Weights of a small GPT-style language model, trained from scratch on English Wikipedia.
Training: a variant of SOAP for these matrices, 3492 steps.
Each number is 500 + 40 x the weight over the matrix's rms, rounded and kept within 0 to 999. Layers, rows and columns count from 0. Numbers have three digits each.

# layer 3 attention value, 128x128, rms 0.165, rows 0-99, columns 64-127
521494549558467461466486542489481492530503529525504483546464484549436517466552549492458478478503464431446533523425567450562597473526505477544405462521504515477448520525501555534527527489603456
467464452502569554497462569549514479503508549490470388501544422452508456599518538440497549520470529475503415482458435488515442539540533524484555556449546543465453395504537487502583515499546505
528564492525501431558525551425490581511487480554555587441533587555493508516467505521480465470481436540477496438566572559563535575439483500536567438540535470519580492510533562528501504475512464
420556516511512498568512512540458522512463552597566514536516489511473512537502516476436516474482519542548476475564487608442403479520521536525519483436647439525500507457454402528425395475454571
413560529514500527481419475421440467598487487430410532551482535435547534486453468504404521521526447482482434572522534515498499512415503569542465503503574520496533534423456502429482503553535448
535489417525537513418492547520520472447499531414493469495489453425471560486465542473560534442476488473461514472491462466494515537544443654504504459490440577526474473518598535461485509470508440
511537410586543490487487504560454447514488458496485521517526477429455591468449434481518489466501455484470523516481498470529551532526452491524491429560479469554484505514551546484491502517492525
453523514498479482514601459542448454461534394548515472588481478498526509426497491500566491524473412416474560495487489485513476468528523509461482504427465481488522444422517582541543532496504537
509483509464498547495554471548525576482475423520509465534416454522411497491548518514522482499484497563586537491508382478523585460450541489511475467512497602428559476533585529419478500465521506
621552451388488554614454497491479496508512522533471543505464541548507474487525480464496569518533520529511562453538481509551549514554462510465504556442420542459457457513526493577424483495487543
509489535489486474506495521490482507521471463391498544535562630389422457427509458513559521473440482489473471526423486538565466522466470529496485449567496541499519562537504519453457537555426398
446566472542470498601584427518521481442484489510447467556523469480416427394508500502470482583502513544541428516492508419436476444542501557498460531554431530456582493522529486528466569543509460
390497499513621627506441555471528483525495440469430489513474538524564485574434530543457514464521488503452489499514488499528596499587474475514486529509540563506552469549482424451505477448525539
485539473457487468437501481493577526484455522504508479488502524452442544484513523502443455448568463444442501487545484557526504542547482477416401533496493552503488535480517534457492516543535483
401540588511526473579474543471502387488434429553408454512466512457490609504516508576492504500411516529462510461499487535531491456483543462408468510461436517446499565487407496519494534511542468
483513521494589519564438509548468468524538568543504441582526544456494375455479489412492568452560510550471533464491539510487525593544473523504414518444486461455450482475498444521502485478433410
467537530555534468519458504476561504469467526535563541459475548521535519490527505508390461602496435475467514499482523537503548444556515437478487462521455436438529468529530527538564448480607480
502594442464451468610496504504563488483638534525511519531534526533448450604487489516479539548433539510451502534486488511475494397522527483505508429448542457543598447517529509533475482594495522
505473546493532447452489574538549452528479542446549583460495498481462439557623494558530436432480461585480422477541513386559541522539476519404481540477545575473588496551536484552412487507513500
479502496576433520525483556452533500481541477476511568415529573502539546536478535494519570499510551523512499477537516459494452528480487451490564464472526439593486467490459493579506522470439507
483482495603526520454539520626470421580558561495479443497523370463517594545494497498498419486535464498406510489465469443525580490528384512534508535516582567560498593519521477389560488435572523
523535499505502559428545509466516436470553489496478504469479512559466471484473500471515540514615498526500523505497497624423568637469471491530511454447469512516482437634563496480512531493473502
442465468578583464546433529485536544474504533466524507512494493497449540455598504441477549542472479516446521489509451505459524478518489509480423482467477463510472459638491444512489469500514475
568457527447427541547598399536460530389541498500460525545463421510487477560573421501558533461596552522527587517531503467466544520499482539526526543484512530502461436555470587486483493451486515
471467513477419517614365538479499410511490498530372442498564475455486530523435530506455510533479487440422569514379465561487487554409591554515447509536514553479456519438438493485669564460540480
560580423479398466467532480432581506574510489450470475517486425462461545467539509446490455568498440438497560501434532536463578415510553459483556460480589459510542470501513497492470419426480557
467546518535536518529527485457514523515582542540480491574501512564503494616552485530465459494566481485570561429416460442490587491643553474470499513481558517506511380475462459541470451458514603
545438399496394465503502408440535445506600477520484461495509490481485604545516461472500492560541460515516487479448507577523577529427503578401500386530463477516508494548507524394472588540511567
499571504454539445406523526467518525578555535538564517448565417571458450531574528500555509534499387425469475376417450511499523495531475533486541500469562573587494575403503460472570485565590525
500475551496480522574450486482492474490483444546480478431420527474492439473426519541470507505556471539524536502468471630479531567467498476559480558634395454475498484472467512526620511507463457
558475458484411451528572460478465485432532547487551552508497534516519509507487519544600573478500530528519530597465584453451488450446507494501525451502488499390475385490466417444530396473525507
443604529576480469524511543557504482478519487512526597515435553496454502473537549530501476508474516548483502438472547447551441518537507476408471419513492430504475537502510514526474528499481482
409459432544534417441446578514486443596456437491499529510500531407549564502441521496505450393406422543423502448548422422526492490542544470487517496514537491538563452509590604420444474500460509
470476546513467446458605534567471482481357476537475514597561504463482470519476457561536485390539489448502449534511557417509428484363537455606403556530522565553449529319485581414517555582489448
545512443468458558565487461494506503517527483526505542456464489510431470523524503441525562511515518514528511531506486538501535545525553517487579527430454451490469464444562416559519476537455571
519468449564533546534528451483428492462499462553562529498494475500523536511496532499514492417483428477519513523524442519444490474478485489513500495496524445578521488484501523477509481547440576
425528454562562458346469478533396518501535433447507554534470598478485486454522480460508529484561504508540518561522539436535647489504451532519415372586494481442522452547577612497364462482490472
504429496562491456535523426587516535494507523417494482529520426555512515498516517469501524523566513454464488519531452566440538418543495497522474488477460516419441522560499447518484461484611526
440483426547508457445556494492540488432489410498531507513537554470459474496409512505440493543495445450527494412568494515468441496425503448567494452553529503526544493466597555444524545518458496
476447521625491451515507498503558501554431466442568486475499528464531495490494505543427527487511496483476450535427565515511553483484491488513444491589374479394549473502460514495551456515559484
485513535416462490488549515477539479495472508557451370534460454502391506524528464520514510572430545496433520494419465507571479456469522453466418425506476532510491569604435491434520521529518453
511467495430528478421472578542513498585517474544463446525549417517450468507526486499524440445442480501528508484484444564522554451504482480457550538384546543493422505490516460517448475535469475
527590537497530534459527547526502519558562516526500568524556445543522405440445523560488375433417480512564551483614497522494485502556456532513524554491596462476508510471507527588395521448520517
556426482587538471435504455427644564529481517481574484482474485493536577509540528466467492527476448486468509395509501552512526537546443514468503490475489523566540497534506553518519454490437520
571508474481462570396479555490448473501459535518560564433514462448467544519464540588525499499420504447511460484468503518486411520496498542499552469465515462601506484500497490535474488488482513
524531544508536468494566492524521439526490470542520479592477451506440506492519486560396425501567455488524517465507512524486478496475495461512514515558441396538500508500480492517493454515487572
531570524478568459437557566504505490477518437557514570528553508502452489497476517512547448453491473580478438507494554498516484529504514479549529500499519448610404503483565542495470533498450499
431534591489535528446480579522515386615518426500522437570480549483519400506549468469474548540490529509464517472477513509515524418505482465476363476519571544514525527477491436529500555587519483
534485456505438614459528494525483432450494443443498499564508494436460522510486510501581562464446495510546469537456413428427389461538547580443560567404516555546490458475586470449378562438552538
478525497547530515552538500535514423493509573529431436523587507544477492509542493492524439466527508513457577465466464491534485462593445508399503478465438532535385496540493437540443514450431592
553531490369519550428478477556470577574498520574509470568467400467538506529433451482520475480489506402483526548602307494439451489485513452555472644522578559518438530485510470417560423467574546
523489492416475487529515471490503440464556547429422486505552560503502453497497513486483514467394541485521501516500548466507514515489537501466462434486557562491522500445551519461410519619463472
524525526503487434586417455597516499496496500408553493550520592541525480489548449504513610519530527506461484556456542533479503508533554492516536390496463373499454473525547474491497501495447476
522530417545499447445450501588436515494484504487501452545500472446494504475472400484584506486478503528531496575514509383503482507481477533544586550594491491502554561460500572465538522507549481
522482533503414564557458575526443511425503645562537536495533495458476467561464537532582608341444580545478528540540442408507391518465574468555513552510532480500516485433444478473565488538541452
430532485479488558622498452428500523505533475498419522507456480550482500433482517513447503570518508424552483598505480589455496475460542469566502455513541493456493498484520474546515524528491508
459499450590568519583456583473495443492477459510382479474460580472563507497425443466486491516485403519396485490518514449584507557477477461455506616550422455519569481574555481591539540533477456
534509503486532605541507441476569506491549513522584459472448479471510437440533550544513487548467504506563516480484463477492479449544458507456493572472511523471583472473469528521479477530485583
578483440574430520601564478475523438512572574492471599446524470571476480552540477468503523535527538536478527523560546496482481466562455518452466427454476486545492476449567468585490477553483532
596472498483543461465480530511617488500426497529540489509518551454519461479423623483447460439498474496454557455597483627503493543532534479554516476554444502500510518447514633529546507497581395
436467517487535516537535488483522524456515500487587508516486559468448478461497560519466459426478562544556579541606529582473469499495494401549401468511559435503477532474452448470481566529407411
517446491457423445548600479435571500511437505543457491613564453483417564494482430454562494498517449504514512504468401558515553439467527515529522500445431546459474475397467576468521540477510510
474476461541546602575489448557390474371564551475453513473520455532473444437457498492494526446540487519516516501535398516465575583516448555515468493556520494432408515540524461601523517444487474
461450487485510443522468464583503465472424520487567507447491513400464485512481521533501492540504594443515437446492481530534430536494525535367400410475422481426501448527505496452518545555500486
431419529517497499489541527465508515476442533501448451443512482509434534498469455473486534475531493456484488516516517494511517488554534501476494563542408523553472549533479549527445540493502489
486481434491460500427487479465448472491554497489542571495463502528519514521522467548500573468514455478505507486470457502500484527472500492524486516517463527477556494464514527510486495520483459
472564456515533490445583575480497445518466495476449472524499447477495582519496498515454508494485489486457526504523514494466528567531551489519552511510427496560502470495510483476533479489546466
519476489411525550492394495533451438467527497469473514499512494521501480427543470488551477427514501491522527456452508453493499554531490538486486517508492457495483581419583494471530469434449488
535476500537482500505402462554484581486471528536548475498468455541488593466504520470449484478440448529486545505552548562547505493496497478491542480501505492492489491526480518526465503526477535
496452491442511482472493494487510522483492514433521453460515490484471512491495467550468478469507488574588432486520542543531567517474449462509525492561507491539507628482504525478506460503475479
467525482477472522504504476443499442507514480498470481492532447472488490477451481503498508495504462465492494557491514473497504529480538498460499513493474535529528460491531540474476460521551504
531492558486557470516492536497533450524458524541449478485517460505475464455489459502504458502524502520522426504443481456532493447562469494453504468506511533509442496486506503539499554480504495
511481528508471468476518540476519478550472496510555492549539499523493496491505466489485479476538449501510485516476534509480503584512545538521527484528461458509467549510497494481493560470488532
519463452531566506468505507516511485434502488509546551515519460493431475466443512471555488515512546503484510483529485480509414487489475499511516502468528527531512497496510489448544466488568494
503525441521500479526461539450524480557515502519478530532492420489506503554505504480479476526570503512449507468509461519501506503512506519501488508501543508454512434534560469525554476504512519
461508519545555504556542506529544490473509509525487468557485445510502534530498435483513509557454535502444500530489472539485464509493459457516453512465462545601535526448453489523496512541505534
497505491550512494528454472464489555480474551494537537494477466496487510496486505520560484480451500522474514447529491503451474516526501556498472507447477480530517485456489532485479464512539565
474511526499494491471482463522460497499465514525496507474475484479468524487491496522449542549481495497535510510486498503514527424518490527503481508497555543527500437479426463453446481522530510
510483523508519504470459541573516530501520491515520509514495515487537500528517532457539536500435462512512507528492478474510499452477461462592497488437503513444479497514552464497497485488533510
534517526549476526529568478501488455512445491449530483491500497485460467465472562460512487528511529536488484590473498515483439491507470489450506481526506540496427479573482531443453526509552483
512533523491545555503522493475504533505500480439499489509475545463523506513479487496507465510518523482449488490554467524503530450543483428486528487516504505527491645510471515474439550478466423
483495490509578524564545524493517468519535543537481450508482445503470501519452474519493479561457493524499511460544492516526484479480466475509491500493524475544579484523500481534480465480538523
554538526459471499474516512441489508542518480465478476511532482518470489433498509518494478473571438408531525489465474559527502521513533522481519506505563492455496528505491521509457525480527494
498571473493527468514471499499490492538494489487530522518485473503512520519531455481501510523471493500501520469492503517485498505492505511494489527500495518465491483506492509495505521509545523
488520505474475514495557459497422498466499528532508536467543484498501474489496542553502448530536480490480470486535477490505526507502485495496512449470558461524490446534512470533435539485464524
544511502431501524466515508452453497520514454489482479486453429498495487487469464495525503427494500491493523556466518534481559511494522463525475460480463482507533475519530452460466511516539524
457553514481400479563486465492478552506479543497512478508537534500504561519571528520479477494505473530499470496483533487499514495522551565486504487500490452510527507530483522511453516448505511
518497518420438489500502550505504467510495515493507503482514454493514486492494473490513474478452479467543499502477518483545536509526498517504500533457469497478450455500439565502456461495509527
507492540504491495485518496528456529460564543446511478500462493472509493494526442467559507501471488554507498503532499463497502531503454488501495536490509522513492499524492490500488503492545540
562501493562526466570539497447505530502525476531480480516534515529526481490572500478510510533479453493449550449499446479502473492501543515488478450517483484468522446536528470514515448443496487
485507478499487501478492491439468451545475473501487553537566500562482479466499540572426497480498532475537482523534562527471490547506546452548529497517530489478467538475493515495493540508472445
482473450470541563539498504472550473532550486448499590548512447422480535456477494498491536511417552530498513460508484478489530511471499460507521483462481448470498491514557458477511451493540454
513456489509447512486482502515462488456516479516549540470489497517518482476533522410555545535434403543471508472503494437529528468494467519483491511423567476520479483497507481555483500510504515
553503502392547479486469524487497490533470440484516484545500508462552466483569503542466485495565428456513526500535489473440475476502501548511511423513488483500423506451533511532531450517507541
492496491510531509507484507568462493490445510543463462482562443488516490508508517473483516508480504507516476514555525481495492491536497460519454526546530549543522523523475527582468437508509519
497513530484481553510497491532528537472497516454505518534485488526498548476499536447457566482474531520454501520558478567512523526502410460443436460505529510527545530502477437500506517503519473
475434510496579526445538458555517527504492526507521502529470451477540457539526456525489561498538520533557478532500483505493591456505511482564477432507504466440465514494506496542496556534487439
452498513465543470453471475466454465477520465536500486461534512547525490526511504478457465476477583505516480515481530509493517508473489449511451535604494473511459541507516502526436524476563512
479532522454456514552568465471431556494467548556435491506562493533523506480466493531506492523497440574422494500513455488479466526510491486505530496513547509498528518533523488506535549430527492
505487480518478504530578511518518566508497502565442483530500484500524498524514444547512462475565554514506482526486541510545517490470471478537529519565457445493460558586546505486529511511503552